{
  "d_mlp": 2048,
  "norm_place": "pre",
  "init_std_qkv": 0.0127,
  "beta2": 0.99
}
Each number is 500 + 25 x the weight over its row's rms, rounded and kept within 0 to 999. Layers, rows and columns count from 0. Numbers have three digits each. The size before them is the row's rms in percent of the matrix's.

# layer 2 MLP down (transposed), 2048x768, rms 0.0766, rows 1105-1121, columns 512-639
097:495534478486447501453518503495489479462499480533512499511487516525536530508489453454510476488495498488563500472486471489483462501506477502503484519544461499489525529509500517504534518502482483524478512516496491502547528555492512498539493485560509469512495468530474438544481490474513520509541485521468516502475511515490490506457507508493477473514462466528488530512509517435476485491474
098:523502432492506516488494522483496537489547500516501495483482541530478500493480461500475518483492490522552467481492504569487484495513501554561513483530459519517541487509492499507492493528509543476479485495488508458478552536510453527450513466467506509495538498487507511485515492493488514503487456500484518514498497490534454508489483481482497462515521467505462476496520527503504496475487
089:493517531519492487489537540455493475490527507436496517533506445501487474507433541485555465438508533514480466521528470522488501440487520492455489460505539488497549518508510482463479484528466508486515519490477488535556479485493517493486490520511464466475447521505561501479478500473487497485526503517515492536507521523521487491515487484512481505480507493506507472517479521469484511541525
097:475514488468519481466485533480482498548507496483485502477465488499512456449521500485484518494522536471527496519456467468474522473480507489497463537518523507494509553527520454469496534486481503445507505500483514479439474464505529491536492483471482501483522492499549516530487479510492507549524519501549534472489470464539480539519490520505525514489555474507531429493524493510490508484539
102:517533525509458532480496526489477456485469481487493468518490503478509478487555496540569505458486479499494493508504539503441492482487495448510518504505526485519476471476516485486506545509463517507507488501518495475520565517494517501459470484509478491467568505506496523486537470502493461480463521525500526516488492516494491470500475526505512492537442500492493518514532476488516461506514
093:501516504496474500494481477501534522515548531498462509496513484529493522490502476479515452473512532502528514509451445501530508481517483478509490470492482509539458487495508522479494501472505472503494480459502540492502489497481519514437497504494520462517571485575488489499506506464504501503497446486485494516497493526469484480501530495479500487452510518503476478511502498539460525477511
099:516452500520515492457440496457496511488519508519475454489512479551472491480496518506494448431470495556507494509533517509511473513500480507488467472498493516526459503481506520498521537499530496494526511472454510486548492490496552500509466493471564479520508507505479486510516507516469495527500506461498450498478497505492489521477485499453464523512495461504470520486514477464479461466490
093:483482473510483482515501555562541476461478501522506452481476500488482497479512491493484464535453550475481456517455488524481516486500459551508510529514496522545501494485498486500546506504505515542511481496546512515517472521541547456518488501513483494471551495462473519497541499489456503532521489467524438495474472482499531507493548471485486520494480507559512503500534484560507520530511
103:492471511495498499537540511497479488543499480488432509502543474520489487487495525507509486464495512480498477513527551492515521571479481529517465490513463504458511528522519507487563491492536508461464525495493446489510538479512509491497506489467497520488579497559482495544514472480518479478481482552525466486509477442516535500484489507465498529492500547465496519465426459518533500493527
090:552506518466509472489520564504475487475469497519440500532467497439476515520489531521497495516511464516523478527516536512458489504511472480503490521527523511492515545491493500480521552494539498535491485500482483529517475454490550474527454500512475477458491476502466502521468502533479507507497491482492542525498506510476505511523475496479500515497466476479475514493520479532526520482490
101:488479511471526495493498487491504515538509550475493484475488465480538466493521494531471480512481560507488485485522471535520481478497507519507531520467492489470503514466514501476523545435516514488453501545452480503476530514481464483477444523436510499511426495468475568514509537522507494483531478491479522478480486493498525517513474477483480536497469487499551534484620520497567480465518
106:480510485496501494474503490492518490489507487496448464516537507516511452497508538497499498532513503502511528517509518511483498503509509511515509491481516542502456490555450528495506480515491519540506479445483513488538489473526478536539470500449463481502499478504499505465486473488502515515461436525514503508565528529464478513495478524501499483513493511447471496477469518537460526490518
104:474477490545535516512506515521507487462510499528559536515514484522488504478531536528489482550539487466455515503524489475531474437480494471518509540455477485495464521522481513506502520520515532483510520503493473501433506467484519516461532528581498518517478490467529548497465434473477520484470438512513469493497525514489485473509490485497500514490490470491511516513495489469481506542476
097:520525516510492509501507468491552465486447493496486528513518481465555474457470480492501497504510502518497516487494474531493503538512490485505513517533464483466496448510494527553505471513501494497534487532480481537478521501474484495520512500496488511498460483470497456512530482503482462559493482516470519490502464492501526493532512491529460494516504495529521521500507498530487463498508
101:484509448526497524487540532518540489522485502527509495477463518501489485445459541514485489510495528524508470503506499539525491503487508484493451503491499508560528500509505462497474511489464478474498497492510487526500501497533515512527497504503517494497502539545519453520496468491467513486481503540514474478504486483531552515541494499509477464463476461497499500484511557516486506512504
104:499472498479513510523463495500525491549487477503510509494496506472509539489463530537504530545526508497503518503484532480494484502504515484499507490464557485495492505505541494506452521480518539478462543500504483493517523518518510486473490501487507498525487475473473509541512500485507516494481567529490483490539550483522525476508500498528510455453506457479545506513485487491544532502463
095:479511547515531535517506537526466499498511510495527507538471476494456541531487555531576524479530547511519494465499481516502509481525478495503477429487446472513531487503479489494508472551534513496468557525482516488527506486504469501500492481488419479538455531494521530532471540483456502473472502511527454500487516442471537492498560532525507512488490521522477491496489547467526515527507
# layer 2 MLP gate, 2048x768, rms 0.0775, rows 1106-1122, columns 512-639
092:485480477477495521472456500520478505502502462560481526501515481528447518495514539501548491522507499483470549487479526510493527555517524523499469480489473501511518505523487486467502525511479528504505482506445496521517495508496472481503484554456458484515495494501517470481486484484510466451526462468505464527533466473535461547516476500496521470506497495467557502521548510521514477486481
097:474480496511543508497493493459503478496514476472487515530510506514529450504528462473546504466517532506499509517467506509493492520474502498497482507527504497516503471477493475504486544485505503471489461508537562484470486542502540447515509494527551506477466487499526518526469491494479472515495538500467476487487465506502511507464514489563509507487506522496534512513506505502514532486516
105:519522485473480525561476479487499460518509471500526550470539511511510483480516538538534505494467473502528487522540496534491474492498492496439547495468499518516466432503495473474478468478517530511520544544535513512540474471526494500473443525486503498498496542509476478491486482466528493483463467441450540474521486516497496460474527455488530498484470516447500545505507506436480500531532
109:504486501481510531498487520527556513506515521501539481484522487511501516528494444467479463522505469466491479499482545513525460509503538502518536465497506533526500499512502490518499495490500497506502499512525539564535497513459495481516532501462474498448507486493571491548502484508489464484472495487524487460525495524540473563490503505421527498514462513457561522505510491502492513498471
092:532529535495513554539449505483503493473518503464498550523540492500506500497513503537476484476506506507475506495517499476489500508517566485601471484485490547538517487480458475487528476526533529502540482517498486522538491491460488523467500508495483515480529488504493517585511536473505506457499476511534500505499495455474492465501482496502483465515455488480491502509489477517481529558506
095:508505488496496526511562496524510501496514493458518511523522497503555491509518496512478521500502506493489457507461499530492534500488504520479517520477469538510514443521538494540517497516470517497488481469494493521503457518498461491507513529471496485468485536483464525466488466471494530492501469473511469530513543492503502527497513527536494502529466539495499490537473485533447525513532
082:484515562528554524517499549440541497532532482497519499496469484494507489494480543498491445476545487493513516523469511509467449496508473476509525472475531491482469466469485532468520488489496475495508500498443490532478483503477463545523509466491508545507495499491531487476519473527488535506443488464556485478478505499472489534506531516488494495479513508478489507538486531490473455499485
112:504532474455508508473498527510502529490493503455541499504491520473493494524517524510495494476518500495464528540508488549551574489445494462503515489548461467499493518508481516541482493545489512537484523478464547479515479503490501486537470529525481499523519478500482508510526511504508491522459513438516476472433515543462515459509547506527455514519532481503478493500496489513509499521493
099:503465513495505508510516451529505487512521469474518517491473466491519505493505490504527478520524540497559534485457490492489483523472549498485479516496524532460498485536513503500494548521504494505464521535505497511498561525548475509505505524476486511533492505505526499472503518511503491476508498518496509485504535482491438517464504508537493536496519478461489473496517547551470505478521
095:500533492484474510520462504464505489474521506496543484476456481499518478496509513477559507451504532500507490538511529557467543487496519519505501524511478492489499519504503528491470485487517558477515515492491490472486501502502470519458485488477484545465521458507465504470505487524497518491507461473436492500524503427496451495530521518498481506515498544509481500467501502503482520530522
111:534511492564496522510470534460473470512535494482457513474557470469501477525448518533496516491473541530506491505519471515524514513516499498516511500501489497503486545534492527476461451530523522473492513498498523458491498486483515490486541533448513479527492495492535509479547519481459515503509463520495503505524518517493476546432512477524541522499528498496462534500520519476526511491506
098:534429522533499519501453529417482465484468498485485487487532497521446446488497533438483452521550536507501511499529493510498531499528549490490491515491453509486484530512529490479500491512542507518473464499507511491497496495484482486492498542537501508488487515476501512459464532449470523475488518518532477488493539508491487474508504478497530491527532448504467545481556556503483534487481
096:490523525503490465498510474513530471482505494483532552495508488547543505485457478479484522508500475520524500494513530471481515489484517519532510524484488532490505463480495524460510488464491501514508519468485461486475503516518511470530468521481521510509511490438494478514505468485480477518511463508519560506500529492479528489529464506469462510462470512453506541536511461512441468491490
099:528507505487522509490484478479503469496481518497500522498546470528499469460494486514485499520494489484485500529519485549428480509479506531531522485532514473513477517494462545525486489458529480493433457494492478472516492515474513487511552518496446498460495489450527455507497519504505446507468488501493492523490473493517498469516479541458483516475524516497469485480512464471488539496464
088:492465516469497522504522508523516537495486525499479485495471444540523504458526494428486499470508520522480465518467460503523505529516514523517502515482484460497558474449500508490512488519534528506498477528498481517518484485495470510487484448556487388503513513478512481516482549505497525526476463493503509488501515499486442516495509478511470522527494537476520521510537501513500505551523
096:510518468478522495534466516543516498539538503476493490514526492528492515511533466527500511508564483492529500447485516516491474488559500512512515522524499494484469506489488506508472488484456498505482508494530527495499530499502465476494520501519528484520506538494495496481466465478522531503545527484517486519515519458476469486479530472480473496517484517506535518558465473530470515498513
100:519523536497486507517466469567470503491540484516508501506529499510448512520534532541512491503550498526520499512480503506480524492477529503522484552528524528468509454501533505488507524520473493482455508500513493495483498485541554497475526483498501455518480507531510498519506538557481489471536474520495474498456480472485487483547488467511536472491482464507516522465484528544495500485529
# layer 2 MLP up, 2048x768, rms 0.0802, rows 1106-1122, columns 512-639
093:492496446502509523549441518488501509503519520519515508483540496518479515493508532509473525456488474516518505515477480502515479521511494501512470510560486502514515495512490523490490498499485522508495531538504478471490477497512488534500474493551507550480468500471478520507479473537513478510508499450508497491471529509516489485513505457520481486507547486552483459480487487524493519469488
085:524469539537527481495496480493496485487511486466496491541522466500472510504486533462503477442486477487483491508506514555476482499468478534548504471487501447493506484512489492509512481477488490488496519517503487522547521485474532494497491528526468503541489524488501520488496521473487507514565517521524490523507515495478526496533483475516528516464474494485481507485496511450505503508523
096:460465485495463504466507443494480480529469511520513494548519479501504496506481529518494508490509529490485555494471464476464505479479517500480524555481492464498499486467468490448479499493534548515482470485487504500465499496504502493469491494473511520481523488475541453496514491519531531493465511451501529490523560463488472495519518489510456478478469502494497475519476505499472488500500
107:494505529511477469494534508499467488476498513456485490500500506467499499509492499511516540471487495524525518489497492500478521480488483494482470528518498496501491473521477528494524508482471539468472506504503486447510507482479486491483496496526530543465502511530463542498539523518519543496501516489471475526482515475484459455479507502503459500497523512538489512491506456511490459532520
089:508461515466521522480496483505483520467518543527492501486491539536498473458535466459500487491532556488510525482514484556514498467546490523482518458498501539514464483498460476511514513503565479514504453490464466476518443486476523507546523477524527470496476487557496488488493483523492514509486469506485521552518465521484475512499485508499500550482477492520496486510455476515483480510517
091:517503484500504524520539484462502533519519530508504452497521486541509505486514508534474483444516503497486538492488443544496499479507496487504452527451510575490526527517518485529565484491498473494507471490479486523537478494487506461525528548531430483486506473477494496506476560472453517519524457523495486524499484522507514486487499514495525479500479493496543474544517474519470518513498
087:502482433542504479521487471537480500488488522481506477496500482468498498511500493492486491523498541463486504506474506503481514511513499500502498528472460480494483487518537453484466520482523484510490498482500486486508483493515514496522520492482459525479515468469500481533510477506528510487539527500518478487490497531528507502544504486545518480497476508513489486498447482492513476520509
097:516496473498486494521496492540500479507516498524484483528466509550503564528465489532536503471507501503563470468521518508456465521489504542498427538463483500490516494481547506505475517446508506474515535498508489502512457489474526480488509467482496488472477522499468515492524516444439490485494484542520506538512510465498501519478463515531508489466483477474489571504489524497479493516477
086:546497538510517481489514502521483460482472507500498520509464478496487500484505494482458501524475481493484494541571496527511474537516470462471493497476524494510492501485499492508462479535437513498497542504471501514480462498505524508512566500532519467512507483455511485494466532559505517477482484509510494478517554546486507506500490502439481516536485485487487479480553502505509483438535
095:501515527491512500468492506509527501499515483470523493536516521481456522464520500493452519517478487521454511514501479492517501494492476468505518498438504488425478505505512478504513556508522477527499468493504486516495524504489486451523488528495526495508498512455549510504503548503516467527515481522541486480516527517476491489509497505477474517514492473516516482518573478461509475517474
110:485491469553486504477523476519474523500496488482526524477490526501531486506503508506543473545495530518529565533516471494498513521541481501524555489476494507471510466523486472483466522533538518516522472495503528486497504440566514464530491510515497475504488480526520513490549519448520509493448482526489502527490518506520485541507441498561520497500511531517452521518502494514489518479511
103:534459499495488489489523444525512494486519558507504500501506463491503500510521483553483506479491515495491490496499480493506470445492496473513508538520442517490455496551445485499491492489497505478511577509499450508514515509543511506464501510531481503505507507445528485510437479527499505506484451503429507495489495472516521502508494501489501519466490490502476520500434512538514507500502
094:495472471552474495501525507457579507514466497537504489562489547466502497466527516486546520519519490513518487520490478501526462500528479483502516524492422497522521430509458487530496518475479484481493473512498515517507517500488509511520493478513494511470513475469493482480506454496511476520495440531474506506495473532533495461514497525479506482562465516518502509498473528473512512522503
106:528486488533513446497503511523513505491550511502487490526447501526470465532478509544520457494505531511518511516482539510527457469498496488499455517496513509504516523527485490504524502498455436468460477518518506471548424552499471508482491489506497484463496497562477505504518518503466517499522479494491496464479483496517516490507480545503508488473487473509466490487496520514499504509514
100:519493493515476486535503497492523479521532486479503463482534541468529518483479507498515523551490509529539487501494480508481489538515467513488537494462567506507468547492549527484503520474485498485499552497500500475523553515516532486517496509488506537500526463488464502546483496491523522487543539504478486493512538528494500502484531503535532467474508518477531510540444494513551480466472
094:500516485508535541494498531462465523464500526503529484475488575492454501507479491478534512502530477506514529491517488557515486528540489492498469465502478462523507527536522512515506527523492467494501557495494537477521525530507503501540504517542523532482478526498495471475490490499489507475502493457518441499556520482478505503435526468510518454493493500486512482485489470481488515495489
100:518510535538490536494476531525484508449498505482483469497550454503511497493487502512489458511489522516518482477524492505455532534524536530505527515500496502520451490450522526513498482505503504494489487512496480485480488525527507464460541492536554479495452496525524506509519532527501495468527505501497492500478501475524475510447479475522543489455535526508516504486496528508499506446534